Part of a small language model's weights.
Architecture: no biases in attention or MLP, untied embeddings.
Training: a variant of SOAP for these matrices, 137M tokens, 4188 steps.
Each number is 128 + 32 x the weight over its row's rms, rounded and kept within 0 to 255. Layers, rows and columns count from 0. Numbers have three digits each. The size before them is the row's rms in percent of the matrix's.

# up: layer 5 MLP up, 768x192, rms 0.065, rows 77-176, columns 0-63
# down: layer 5 MLP down (transposed), 768x192, rms 0.0652, rows 77-176, columns 0-63
up77 098:140129161139104176128108133139127162184164186163118165155108146093138124153068102157115132161161090186208133127132119122083047101174100154120113118079132146120138097163129153097172110123093106
down77 095:165094085147182134190179113136168089143156068086150155125134138113066147142120154077111147099124135071112125119144123114140130127181095124117137107164167114157114147136122127129132113148138093
up78 101:138114131180101151121153168075132112196191216143163175135150120071151121100108096176144121084128124116111146172195140160118146121114087134146122136163119152150154143121151115135187123152121118
down78 097:154186092069168068159138110119171100119140114139103117104118141174115122166099151124124161144127149188131152105107114142125113080126146167140097102098152118127109123189121117189149122097102114
up79 108:137193082114128149134126160093102143145131098150123108171137138121194143104096158145119117207128090202171109155180121110131122221092080121127103087109141087065080111083131075087151090106134118
down79 106:062118093096138072126150112138139165159172130131098147097086083140132112103097123135142100142169145117175099118122045095157101134126139110100045118132106177145171094135123104153137162116147134
up80 100:147107100136133163067152177126113139130093163116185079114130090157151151113176080158185127140112169171147083066100077110147203077158114127065054097150097140119173169098120107123108046127107110
down80 103:145102114122196134180183133082146089125128136105129124138193094130110140106131128134086128106121144115150175123156137192126109190106129137154148140137127064165136098143131129118080166143178142
up81 093:181182110133141144150111139144041132134108111124115128167143101150148084065094108097086152128094113143087109122149169147162111158148127180173114152089090141108149147136155149130156134085047095
down81 099:092152110079149143150074114138138133192192144141134115100150085176093118165149177074103120159135104101132143129169111112065062112094130131102113139135088071122108142146135183090140153127087101
up82 098:126051128124116151161153106152144115078133146105138145105126190065132146119179076164124142161107135123141191192179069109156116132076136096119067138125116132105141095126150176127172082120151130
down82 096:148122141181170125110129163080158123113116111078143104150190138134172146125129171102061111113114119168130066111131138127128113100167054135124121044121129104139135097172112187166080141218102131
up83 094:136082059141134106124086089098103188090159154092108095141150108123118186152094093152160097181133181089179174174127165186157142128137115106132116198160157165089144164105111083106095173126158105
down83 090:149197162177117120142136145096164141077098117081128116131137137136122112094110149124048069050114129088108153176174164132137116122085168156080106063147130123142130100123083114138150096158170154
up84 101:095091125099111107118164123124100140113169175067141098105116120140152152165161104097084143121108179053178103103175114109157132116121118149100122140086129163109095161159106104083130164081146137
down84 104:172174120168072134142090093126185131177156054171163208140121138136103110102139186146158170161177057160131153138101163158114092186126103161151094135147150102157086185154131148125136137130048098
up85 108:125147084181088145110133181129115169117156127099075177118098073154071166165119155116074119162127148105064157114148193163110117123163159141169134126157085105111111078137181067180146124142120101
down85 108:137118121110195119128141138086100090125082102141168129135147124150079154144161084130109158099096167128081153157129101169132062124139124152085156068100200159126134149122129110126108135128115099
up86 108:161120134102132187131133085093139091166111128112127097158159109110120144103132114117113183158128130192145078145134167082182103091112170163104164163138118080052047168170133136120151122178144122
down86 109:070126117132117151171059160157121187119100162120151153106160106088101143133160130033148170127120112086156062108105071175115150138094149109153113088172080108163110121131142126140136150151128124
up87 100:167095104094133154167145193115113161091105076090169162149151146156123119154048091155108145117144152174142164177107172094142177170131110145104160127139094169086166109090140118152176087132088112
down87 094:126163118096133108091097062128151079146159141165100081081100130076114128061172141135137110178128128145129138097132151154097105131110131091152081091091158088182140155144099156102101207141137167
up88 095:088151143109128104070128206157156094131157093100201087108150144192113147081102095098077100160135159170092129161125140165162061145177078099169150093072141089137121087070149156122154078137113141
down88 098:179189126118092123206053081101132140156135112149077125099152102141177074119158115119163139174145109141155139114128078095116128114103178116117122144141150195086171214109118071129122047150117117
up89 093:171141112128115144144122107069055161138110131168125106124144054107088167048152112128183154198190143098144121177105094091117087189104143126130108176118094152124146116118149140138092169164117109
down89 090:183107108098120151130081102168138069164130142019083152143166148166160119176142125116054099072050089136146146087174124131149109138082168123125133099103105120098101131124109095092137104093069146
up90 111:150104089110175154123068124139125197130167123135175118120102063142127168132199090171091183106116164121149084137164110141058171124089105149173124161103150155171083118169123098129057102137093141
down90 096:122112159102112103100164091119126111091134093129155130140150189055139137178093160155158092183191093129130181140126120167164117128132125099087130132113128120150095147142161192104148115121148114
up91 094:165141064167082118130093101119105160153149116139110123122126115180129162127135152103109168177114162163171119136115145143065153127108149139113139172144156102135107111088151172165122161201132119
down91 105:150123165087157112134158081112163125079174145127170075145081125146133136124149121189141095125088149147107132111124094066141147119161154103141128068181191159161125137143145089125153132132112184
up92 092:135095141113130106131109147166168142090098103112126116070085140139175106086157135182089059138170138143158180129169114117103165172147086090128139165162131230104095122152191124139185122129098108
down92 092:095170138138143156140127125078097134138142131127153151184141142155112156163145054111115124102114136141172078082128127120113090090167122105071158148064138044147197086115130136093069116138105127
up93 088:114164133041076129136107111077077129166137118102135158167107098150151128137109118160101131114153136081126106190110130132044101105151094131126111127120088092111114111091106160112096122160126091
down93 087:111088198163140165093168143169131065090125186203108101151069180132099132096113209069124176106055142099140074107138132095117181135147146141164170137107134162178146160061151059118051099134121138
up94 098:155159088118139129158119058150147116150109199131148137137114150162098175193114123091158078141140054147158123078110162105111120121127142123077072077111158198126125134069155162111147084101126075
down94 102:120117130178151128076168139160105118185114096094074090121158099139123119079136147106111140134153129103142088184171126120102158156116123117163176114143118126151149115115124161117134142154111162
up95 097:094140158145121155176077154159105153188129120114115129102142119155122132113106128164106152147100111153114071048174147113098213115140100087175123114122137107090181174116144166123166082144101103
down95 099:152139095105133112067127108100145133116101101132169175133062106129095147089148121110171103073151118108170194173106144103150037094073172154095091096135139136160133040110128102143092111182107116
up96 102:139128149185098100103052096161186060147097124102127171177075104141092156090090155178124128128114089135123148168165065110169125168098120154141118153094144112150080143130191075122145165103153121
down96 100:101088132149104133082145169081092101088120163086162113063159163033116156117145161124138119116094116039121100095178137137141162090152153096108122138159108118104192110154131135164128128129116173
up97 080:120107046177094124124160159105149132115142124182119127063144153119133157084207093099108099117138100172115143104132132107128124081150151132121117143103197120173149138115087060052132162140125097
down97 096:157110127138108188102081135151092127088185194086129164155165133116117114142069081119102089172112085085120136113134156095099126125119102151139111165157145126088111148109047128151101111057118125
up98 103:108115101143115062068119150137070078134073137118104057129074039154152115058138091096057160160128108109123191120184123110189153208183142149123083156102149166084154115118154131072132090055091131
down98 089:062181166150095159150086132188091173158150077121155145131112140138120128080100140086126119138072152160066091158113227148106121078110179077175178108145076129118130129146095121145134133132101163
up99 104:144126100158130112146112149150133172143159081061097113180124142163165122119154130083169114071133118152132147149117137124114086105127131165101157185129115082090151112145115101095129104091089134
down99 103:120148128115127150157177074075061069108183178128117116108129112146079106170113116188171123093137124118091131152137158108169118091144104065111153093114074131179080067144131114155101130173155102
up100 095:156087123135060165136162132149191115176111134163099105123126163168162155125127100123149132151136132171146164128203088154074074172145123131142172077098084166159113087154140140104158146187108079
down100 098:174171090175161132159097128082127140082184150103061116164157069128179145145101098173146136071143061109145114183103152092127103131087103104102134145144084152125144095132137097165177168125141115
up101 104:095124139087089163090153091179193137138126145112151082079158111169094128149168093093135113045145159078114123093158106127102131144109120125068139167125089131115143114113103141094130084097061128
down101 102:167110146164106130079127119120074117121103074149119169061121114128136093168133196169110171147124155156154155156116110132106124144165129168196137068201122091106114134158144159181175105209072173
up102 099:083137114102124115160124086119119162193151146085131146149085112148129110107118112105121164110134182103145091142034118126205141203136084110188157108064127146138081162110149128109089092122164115
down102 100:109153150101078114086127165139126069074160096127071162164132141117092171135105107153095111168109100088143153106177147066137147088133113148091163144086154096139135086122137081090104165177115074
up103 104:182107150126100109112078085134078136132139116177144150129102162086112144140166078128171127106044124155050126124181128140101136123171116154143141103117140119173138097181115100125115133141082073
down103 109:120101114073087178161221133131131125103087228124103134094101089146115071111102151143145130127140087124088148128147083067182149136150092152163168230073097094131119160162113143162172120098119139
up104 100:142121139184131083145072176118060152121106161137117157174138131143188128123142134048094076113162126130145136155110116105146135083159114184091086122108186148190208173143119096099161119145110086
down104 102:111089099142038205138119116120131075091141171099112111115133169089140104143164116168086106165113145085157119184116140139143159156099102158104124129131078093157095104151098135094083131088130108
up105 108:175119076092188112144124163145185122122115152144114103111188121161126149146128102104147075201151160090152170106146115147137113078141187097107112125102134122107116168183091158161131111168108114
down105 102:116168164106146185160078099106137132049123099096163161168159142124150164142121143181121155111142107177168122115101096170058123131129096117112110081169156163105176128132132083110138157106054104
up106 097:097112128164126104109143149170197111127120132193147061150111140174174177106153176175153088086105160095103152110114108080156122131124138110118108061174134127117158099117144136174114120113130044
down106 096:151097136093160093149109044159101107180163096041101137126147132122057097080156123111105151133108119167121107169144171154151168096144135146165140191100152147130120164136148098108169117106154148
up107 098:167076129147137119131135181142192107155155114103101153099148104156088159142144144142125120119128124152157181108092028145172124119143155100118124169143099162086115118108168197091143164110078103
down107 100:122164132068190083070141103078098132110104166140191139139086163114136087131078153134159116119120128101117090145136108113116113160078087166180102151111137136181097080140135084113105124105171134
up108 097:064147123066107125151108085091130108181114102093111082116119103182076120081104135142130148153123117155157139180166111123144138182120109126149155098119078094079134109116117115131162092136123114
down108 105:168133137147142098083112101077072133137107087069089131113120155114148095105113160133117162120152126117132135125132052144177108125128086139138112147158168139088133102129133133147084183052115147
up109 099:154086122131133095108133109147125163133099126171145150158100150076088178083196200142174143134130130090130148071156061161180119122098109118072136191117116196135107102132211142094131108128066194
down109 093:129125126160129117116126185144127109132071077133118108088102132140159062199098115140106112088133120166144107139104103125117099138146146131190119092140173095186131136126088132153135146117170080
up110 102:141118065143130091124175100120167127122148102122171117131137144149123152141120114191144170104145195184077212116118182079148096118193095109080146094174109148062134133120148168078131113120164116
down110 106:152068143098130157137109153155099096095085189126122121148080110166111090120060096095106061124080087130151115127122110152172081173100110086167142145138117123142112088200110088155117144153106131
up111 096:174179099142116141131139129068087093144134100145123142166115086099134068116116134168061131175166085133156139087110089104077156071132159167123164123137137135142110126161191091118152097102109153
down111 099:135111143113155137104098149168132188079157130101135111174130184098158127129152136140181154114184136172159121119131159149086125071186148160130091098159103134135100112103084090112125095063141129
up112 102:100124101053166116058080083134086139186112156117134175151122074105138196127100112121091096133168127159124199145172112109151104123139138100129157099100119130109129117117138183150122124120118108
down112 097:155121076173096150162172126108212115138106121191099088101113193126093104103123171095145199087092167124159104078097154124145166140083130152121091143144145080112155162156137084129177096166092143
up113 095:069189183096162105128116086127124087178158115130130101087089188147130105138108113148134116135133114111131115198172125100144096174126170100184109114128147107151052126149144119160154116148127104
down113 092:129094144124079129116125133109122149095126120148139087135110134183091165118210142112126111152086118104110157109156079111142185148109089131103136135169170163121206124128058164114075141057111126
up114 105:206122094087142143126100099143155188100179095144160087156156106116118148179064099159071159179098130095144138099131094144065087139146096125138108069097100118154072101112118152132081134135110127
down114 101:105158131141134089091132112059135093169129164095168136111136148153136129105160179117118088086108131154105130126135161119204119106119179149128114190151133159167165064166186113104130110126109124
up115 100:150164094102111087095080119133146051152080118124107150121155126092109145133117104147123173142162137203129101057109104158113189102142118102104105167096118154128036103082099152121152165136110117
down115 095:150099113100140146112096113187182200141145135134122135112111083125171105182139140123149183117084151126144158142100127128118121116132138107202169098107119055126157067092173127151157087162255111
up116 094:107146136088078144085164113117094180154136179149191121140142122171111114176146143176144122171106134161184122052085081126093074112114093115129141129133099127097116116175130130141121099142087147
down116 095:130128124146176168165102177148122101139164128164064132074058086105096134088124117084099138103093158118140066137193155149133217112107120144125144102096112097126111153051138166163179167140145127
up117 099:159150161149147075095113105106192075096133082125129116151107124137159107106187118132173125146171118076068154090142141144151165105157151145161087143090109140076125131138138064133136094160154128
down117 100:151068175131143176184141155115124126124113082097065116136130110131098165162065103137143095078088141113086124164107086124162111123141139186114171140126109160111114152145106128168111123130126108
up118 092:144148122179109116176117151099082156151185161085105107111129090186176092141184144063126178147106189129110113090096143134118142062162137114112156176160118107122113165119083126104150099128173094
down118 091:141109183123134181050197154175098147133149138130163193115038146151111181106141138188151082097108096144109138122173146079045139148103087080132131138149159139143078154074147104122181179139084151
up119 103:132143130137149123108087119183166104127142110127130076180102092161163135125082088068119140102101138134144095137117140097093135180120136120061130113176136158075088113103093154103123150175072089
down119 094:153096105122178157110105132082100187083081157140039179118173152052031116139135179098105137101104157120127153092082059136185094093121132142175177112122139134074186091128070120109123118140168166
up120 094:144104115110153152157163129100100143126107116117134145115073137070190145158121114149133112132170172150200117135115091095087138143151119156129103077140090135150032143077138140115136105115095083
down120 095:165151131132159120137182163152074113156106158155137129142111098153116078150079101084123132091188073121088176156098085122100094156121140154150118101091124176087152144158089102214105164132051123
up121 088:148200074132138118116089091131107121181094083151163102151082145182148140162084143128132142081201137124180107134121161124145113115139084134191087175113143158163127108133179101103079119161119113
down121 092:136078131130080117123147113155150135092158188101168201197201179103127115100103152143143130143109160092130152046102149117142127127168182116054170141159195112140071169129117141150128185100156137
up122 102:166151091180096133142110161085106090097173083094209127130115124086102123106134135109117160083104155157079128084080108133170035101125122145136112175127097144143126146117098154135140122102127105
down122 103:164165099119098137109151139212137150172073174158110115132090147132149126149168120166101123159143099151180144120127149117130117111130129140098138175149177138089136112190197172108096127133114160
up123 105:135137122172201115134122169127090148171143128165136135101169097178137133116165109150117174095103106107150059102128097126074113107163085201059068097095162111108091179143129214105071161128112094
down123 107:138181176102096113166141145154115122151048151140111109138142165113159060203111132109079119109126136146090136126116163128104123106080108118100134135155130164138103140101099067190188112136123188
up124 098:143149086117120099137136200124107138134146062126099104119063095188120148094148052167181171137107100111201121092140166091096105070136118127109105149156156103103129141150129100082118138162073117
down124 102:107118110049143140181104080113126108091103106102124138113133093097109087175081156091121149177095150160080064158134113177180187141195090109150101173109171153114067202070097102118152144147090209
up125 105:114131124157101204134142138125130182158110111127100084106137129085101145150177101141150138103123138169110141163095073096140084150150112117042116095125160147092112163108131161109115115170098113
down125 103:151125094122127081136083119144099117126178093134111130105135101139130095103167131136133133127164140104188098050157150172129189140058098157187114141211124133127154070113120104123141123087140139
up126 101:112110102167128134079108191073115093031145093108177082149106178110094126106196119123180146153101167130137131152139052096180079134141141153110116144098151073108125095122118130110041138149116157
down126 111:145096122177154162164128164151072048145136151137117146128141143119132113160053055107096118104115147119119142131166105132100169118127162097076120139166120132119154095095149173132188130123121130
up127 097:152138119147115118110107143138139139137140111119201091110133089114061108190112100110108125166100125111128117147078117161196186118056053142080099154146135127200128125103122131026098102153138133
down127 095:144124091170073122155203159112128149138140179142103144126127141100161138150075065165111155117197095108182121096132146134125070179159165166167156095096151162111143136139132126169199095124088127
up128 102:148143100049100118083079171152055134095133134050146135128092121150130087140152161109170140112159122190154098116142155064157138071139129119118141152071142113121121094124221230102141171115117162
down128 097:132083109136155180125137089076148149108099119142139158122139121132105176065130158151113092121114084104088182086175113131150094115114097078101122107187137110157146170104093058157078115176106060
up129 100:160150147167117161195114133127100109075152122128148131134089117093151144083126184077144150102100171114069053207092126076122153162152140143130134149145167114068073137089156114145136173123099123
down129 106:087123083132164120178165101155184086190122187096092150114160158151176094152132086144127119095183196160135102113096154147095142133133132088153075151139114145083200124094129102130102088090139132
up130 093:093124154137140115089129177100102074174113157141164119129145103143139118116086136077146078102135078108096076079191143072145181083145110150134123159126137141157187125149119129112144120144116113
down130 099:078153129147198141130115131169180169094178081092130161114073090125167110108128093158074146130149193106156101103109118127123099090115136133110135084089124115112100162117194112095123090087123110
up131 090:120184143103141113156160170160133130110139136122109092083128112151056172112086125142139111146147144100118108099118075120182080102150126139127121060148183078101189094171132132098150133136114121
down131 091:127100107158039097116148181114075136158118079159140125137144144163182155133111132151094117116146145093087148100104137097133133186112131113153157136097101170194140153175162158149179095100160165
up132 102:132129159068102187120172100086104090106134130088132181127125109139125173146108138147108077209174082134106098100135128120132156149095147149117107066087096110144133140104093104109133129056140090
down132 100:111069162077162155135129124181122107165097175210130125105139140110170077090138126155142154117108177119118177102099127132146093140175155161134161109149152184152119155135119097152157157162146060
up133 090:114087109123074112107121113091147098163123101130106155132093159144086165140172114065138178116177120131194151156122130106154134093162144140081066118041155145151123165071177126053151124126087105
down133 097:146139073163185166085128091142126120103127116122164153120158130137141098099149153150106107121150096128138110170132088100108149134101154136178173118112109119050134168166062165112114151074176129
up134 107:102158151123190163075073137141135132149152135062098105106170116154122172135142134138114120139167129102149118150064131147177078115076100191142138087117157161069047101162124179152158067031135072
down134 104:165124095156109169138189165090088053112145068147145162131102130118160202120106107102087121100125110104100173109115091142108129149168151086107140096122157062150124122131158104164105135120155073
up135 098:116105131168102125097127176144144144142196166105123110112130127123109184155059142119189178163092093097108191132118100175108126076138087097205093151117151129154125092085126155118139064118110129
down135 092:136099150136134094126123066157144076129112069143106143147128121115102175148171098138075079136192115157161076151145084114155141116183160130093140091133192184121128165154157129142130153146140155
up136 093:169129076104098154137159168219105145130111130142180063150183190151115165109117128148068141116177195170102154157109129063145113154155133134068087134069074105128140164121158110083127107123151157
down136 095:120122136106129118122101111133119178135124130134177127134074127147106112213139106143200103147094136072144091092094140162127160186123106096154114104172113157103147187121107152155157109113164104
up137 098:136120111140141102130083121121105120112130109123127104102085150162133119102145154083132146157097120143131098149123166143156123134110110133081159135109073086110066105150136125096109142128126135
down137 093:083210112097122152141094171093127065177113131175140109116181062080134084105142039190117191105154131146161109154119109143137156113127152085110089106089151181164125089132158133143155157127164087
up138 118:147144097197126156149072143141190122123112080166097155057161166123125116086125106053138114147119125158106140134055103089123131117155157112094056066088150142132088148102185133085153150090093095
down138 132:085146083209114080118160182100089175155162073146174113114149167087113081102132129087163154123079152123092141146082132111118164104152067104126128100100181157108111139154130141082114126115122133
up139 092:137131168147123153062135129166123156119222105083094087195114095150115107152114110117133154174150166145153089133163148141121098129170103138126123157199094103103148129216109084097139167095116111
down139 097:111108111123149111169147121088137138096095109136181161067149170155119107131147139137125090125150098051097154089127149102175115123138133111071159105103158137109136141090124179147163131111109154
up140 105:119116134190158120145142109147142121125165123115112152106126131132101090075111104131108125172115151141127168129181159111163135140105109143148107139162159187093115052095140110136142078177090139
down140 105:136122114115162146133103113080100078095078152108129082174106154089085157137128139099169107086087107094136122079100109128125139135137126104131141167118127126112131222126171170087159103091121067
up141 099:097131093170119187128185120100079115154109099131165144034141118096139101128101100114153088054111124113120161157158107147125124156101122152173106156112157132126164150141164169126111173124105055
down141 095:132135140140112090068096144167192099112119145138103131154109129208139180136098165111118209146174138146120111153084091125098087097107090102077093106097069116133097152101094103102075123150166170
up142 105:126143105129082148095183187071147034159162106138174154117111088120090123126115091114162171129124104105169067132169150183139094156134074172104152161120086084105140160115120161125211148165144103
down142 110:120153064114062102097146088177136122067147086105108135087153205149154165165146102154144144136110110169064164078120097163098153141100099124121146169073148043148121198147089094102103131059116143
up143 104:120094089077066110105170163086096136123147088096151133096149122120102160131147183139142140157097075172163100128131131198118169208119150138100132122109111107187131111114124139120174158197100138
down143 108:140139166146063090118215144141172054104118152132113196076127145102160117113145147110145098095139143139186128130196158133118100144157135091168155183088101101149157131148128113174091138077114076
up144 102:150132091147118170144113084143158080144174098126163131165137030162140174078155088121130105068168140094149099167174119138124173154097131104138103195102090153024111124160106109081116083163147099
down144 100:073117210161137088106155122116113164144151127128099137099118238128116104173113209110136177187078082115132083171123131121115102157112158203085155079177121111216140158126151120109108169193181174
up145 097:132142156140131134131076166146092081161115125126196127116067117129171098129092076170149142150113086132139157107161148151173193185155148155106118120082118071104153125154189181092175154129126092
down145 102:166136103123152062127172103091112138081205113146130087101125126180105106165095121103113112073137160104148117144121128146122142082130129135131125116173131149168138109164150077137139136108139156
up146 101:130145108162085087187078049130110159146073143127124146132140112193116101082143133156133054120096098101099109051056148127133130088136072163144134069110069142139108169085100124138168082138181130
down146 106:110117121097117124116134185130153087098072161110099143154192151088164157115130147106157078089173146165120132128134075105124083083150115093132101110107187122136155128184132158129094157164132106
up147 100:156151112141125109109065099193104090123076127107128131095131177168125079118150163080076101142096116118190199208179097117138140180113135102111130139112078140122179111098130210139115098098151077
down147 104:095079100142146155074166168124183143136169129147095140145157129123191175143145155150139093086163129177074101059110108161097109128163155115140154150169172116142057118114171076075103156136095118
up148 097:121108116135110187122089114063158139107129111100130126102116116104065117061178067124126125160136160122162155121174166127137179148117149083035113158168106164089154132082144159173148104118046135
down148 103:103129086096124110165191153166071121116155117107106112087152150154127111172115133119110160107159174160150126155136130129154115104136132165111107117131090054044059125121158117113104110094135164
up149 106:139131137124149112174117126175147097156068192086130122085147096127105126038103148131085123184096146105147149152129132113156098124175163112154098125098071136100111131175211106183178146114119098
down149 101:143122158081134120141080044129115127066178124133101114140136079123140162159107149149165142132185094133155119113147053097103142151083154084122169171104122127132145154103098168094137123145131162
up150 098:161129112165104120104105103138146080149140141079104146097048144167107149046141083085104139110126143116103097121133145148099149162156118101114128116166173073110120162167082103150126151150137163
down150 095:083114076107144157157118126132146150094141128120137089086205129103130138150155078170164088085132154149213095127067036177122129131170111137102174149124123092114165122115166135082153084095156115
up151 098:081140095098151142109098119105116148137117161132133118131118159113130162154112131143081118118138109143078136124131110114136136144127152116158141096092056089159116162145078131127154075150152093
down151 093:171116120178143130144106141116127123136104108138146156131132096167114090122149092143153160154113122112171195092118127184051137104191127154121102156146163136113136088116201102135126162113086157
up152 113:123190131153168094108170137115137156169156146149142127120130138123195184114169077120089045174114125144116148146113160108075100143142169076121079162080172110047126092119104094138134078108133150
down152 112:125100155142038148182107143179149162093128143083126116193113072139124087169089113181132162163156129144172127046068161136154159102077171118084183101162136169144091149127192150075148187131096113
up153 091:107159185122124058081076136103122140176079086101154115145100127116172152126136138087107091179143149097203112137190083124107110132174103135146118159132130126119164105101171106125150157150060161
down153 099:070083088159166145192141135092125105111155132118202175120101105113101100098132134121166137160128099114128143149113140097095155167130092107153139118081121075186141134183130077139117068145167088
up154 103:092158118169095106151099147089105115134167087133157177134109076122099116123129140122108082134152107129091107116139105112109128110136117146179113163071119088181100117077125171123160150158147148
down154 105:136128060126137124149107101162101072096068129174137083106113132118134127128144126082110130129117078136158126128099124163122108159116133132094179161152127178117105026080155088132113111144137122
up155 100:123118129131097135150133181110185095119130066178097094164107183121085134124110133120114098162112124163158098124097127130150144131118113126140139116120125093126132078113145126180107089192138132
down155 097:169094061083194147112126121148102098103145076130157138117076161094140097122113129146124159077148138110154117050132185151085133156135092153075145117071076189134212150106140153117144088104121104
up156 095:124150134142152127139082135090140118095125209156145136142129141120135071136127143174142157102159152102199125033140066137143145114146174090140172180129096107158171170115154131133197161235107111
down156 097:105101120127146166134042122136149146173166118189109127162189147135130160090146162115155127148197181127156143154082126106112074127125122113113135139171114156177118157097107172147087132124165137
up157 097:187117124136154139079192183130131160104109140152097099081102128098136084203183196131067158153128131118099146113180077174101169198192108164110085123124109149125124195085157157100140082115173160
down157 094:111115127125118130163115091147145139170104109116150138113133135146126146139121080153141062115175121102156089071122175136178093105117129083116150100178141131120080010185120094117155134142144061
up158 101:085103163180208173118125147168174095103138138094128121156113148078106125081127067160123123138125133145130159114197127124168074142131085153100157129142128103150136113111156115104186202122107162
down158 103:160113144111167150125142160125126163141166116160135099101067127149155095189151171150114194097118145153092111132164195094113108138139117087165158155120158100100064174125136133150074124090050098
up159 117:110158079088104173160172156119170118116123075123133125151118149074095169052113139107167124145103187135103107101107098081105094133101131120171109142119166059182148147150136124177137160153155089
down159 115:131154113157142113145122188087097173128111109121121120122104160190164145165132167128154153142145083119147116104113100113144140159199115151114123157091138164102088120114148206112143088120101120
up160 090:127144156170142110117142116114068083174139175094117163128113170132086139054101147124082093099121105111166174120141122102121103144101151136166138102141155150098125099112110157146137126116097074
down160 091:115160107109109129181165080138197127042118128135127109133165154077149167160149110111161132125211171136124113155131145149114144196076170113046087156110128117164093186161148103084115110080119161
up161 102:153138129084077133126078090165211155159137108145150123123163141080125158153141154126103121138129143153142129140127143152115115101168188153111095093068149111136141123117170105168120127157135128
down161 104:156144108215179143142134138118086146084139182089099145150123058126143134134157095213143170138138115146090123106148057132161075141132118096136094135170112184172086128177101110115122099159092125
up162 104:133126130147090124094194137148155076189146122133206163147096119162110120142122113125068116120108159129127107110166171105161092157167134157084078144123147143138150112175182143147157105084112101
down162 101:149150095156150123101099135121113128151086072164161131154137145112148120141120210127081147162131127066105111081130077150101099180151127101099113169119072159123091131111131116102035147129119109
up163 101:100112127084077049119101179159135150099161107144123068210113087123109088076140104091116121161145158106150120076125145120108101086152098104145156149149148123108162106122142134095122079192113119
down163 096:084105118172118198146158050113108150147125135098197135168136120121131123147147132136060142112116158132081121168117195115162149162126159165157122126128174153108090201112079103149148150143149148
up164 098:130109159135121101131106162117077159163113153142163115151153179155151159103120134169140073129123083099136144137087127143137167147143186112135113103065100140137163121127103117090154163151132115
down164 101:132151146098169087186121136108153124143124118090124146173067082109124107158200143118075063155113166131156135084184103162145119125130105098203083079199135116145155141125173125058116138051085189
up165 097:147066137146117104116113108154158135102159141184132127141092121131114145086141155119192106090103118155185080135146099106086150155123192138112131154114118140169083177098105170151117114161098139
down165 097:125122172152089145096159100070139091124132083168112135117144128132147109162122142174097099158121131110106130144103107124112150180102155129156082122112083159134130118148115061120144131126165157
up166 098:148105155103138162058155087127139086116207079117089102130015072108105165166102089174132092121076193108125172121148095124132069131102128125149147187133121114095122087105162064205116143134129137
down166 097:095125099124092085175088162138136098171124121128188169170144117143131163062175124150143111146177062078111108127105056161116089151118172173136133157051082115134069176175079189100159178104112099
up167 102:133137060084150095133104115132130109114137092113076153100147158141102151142130126090087055146122134068141160134156137138109149129119110143102153118146089153081131056057155109138127121145172068
down167 104:088127157165065166095140154142120154135106129128125106155140104108191081071115125068095086072151148102102136174193175088129090085101104162151145169126148118119091156168079131114098113074086167
up168 095:143078117123147140101123145115110087148142145098119073114094082177141101186103144088094079142144089143169152116145119106185139087146114100161107137105052092087145185137160172065172068142110136
down168 091:047138139141138119139123096165074151160147143128115110125152167106153154055121092168143110171150156124107169147143125171109132121148125188114155064126143108157124185185114091223091185113085106
up169 106:105163120127115130144154150077183078105141098116175146114076117123130125106176111068075137122133131094147119095182122174139178160154083109127144147097176084103090101094087129150098177095173120
down169 107:167151112134058124143108106104118118134077142112088092137121132198150085204191138128178139148144124142099149157107116143100135090107177080099089094107151184085207092164097125136142170180101106
up170 092:123097107140146084086169090193075124116070120094080093119175105185055156100102157103097108166136096166090153164144096088109206160115126115101093151134194060116120114108153116116138141151194112
down170 092:102076181068078152103036165108164107155142135138197145111087149115182139128125128107142092099112114133123166112162201088158101136183122172118118119120109157128109162120109137074147093140137169
up171 104:121113064194107067184119112115142042157113077168151101084107128114134114175119097158148101105153124112101112109154113147055113129163088119146109151140139151126157099112146139143169128113132142
down171 108:123051172112104156084133163143124094131135102102114110241130144088101148112156139106126139149060161101118094082196059081116171156163106122175145187122173158099114138073094105208138096164153116
up172 101:137164088153157146156066192100106148113103104140171098117125124178087120112149068072118168173102175061172154081093150176098134082138105133133117162121147117121133128046148138130130142135067122
down172 103:142142102069111115109082157138147132092104129140157134152169177089145112164117137163083002073102134122121093126150128076105141198096146099136122094138109118104099138127141089104104069134134163
up173 098:116092057114145085113125094137156145108172144143137064168145131154070094150119131140167085124080103183190119134113117118091140101104085135134124092149134118050145106115153135114125152124115122
down173 092:152171126137136148087107145144128089200126123185118159113130156133115146088155124126069149139094155094129061064077120147129139135121191102138100130091094153134129144167145169117110088133106173
up174 093:154168100135091106100152138100150176129167166161130139101104098155083177140232096140127082158104099100155182104145141132143082114154150064146080119130159157186155137170149140183149144085159132
down174 095:046085132169121137106164127136123107086103091150130102166170203156136176076056135113044148123148168140084098144108085104158117125110101183114087090150135119124116118086119148108037078118005101
up175 095:101147103143076182147091127154113099169156177103116159092164102195123071121111121109182159145158154130157122118124103146126130091129107166117114093168176132130130133013137063158113125183091061
down175 103:134171117136128164164154129126128161117131163112121098154151184117149105128181153171145128152112147106151100117122137174116157073119089127130119181081101145124096151168105112089139039095099097
up176 100:124146107113156147127204137117153128159146134116156155104140211110162136203094104152153078102106145094156130164125148149084078121100094107090108117128148154111123112191143164106110121202220061
down176 085:102125162153112103122117054172081101117096163151087137183104105129088160037142204076101108116139084130073166114099133127188163141114149128159156140152165185132113194125167091138133155175075145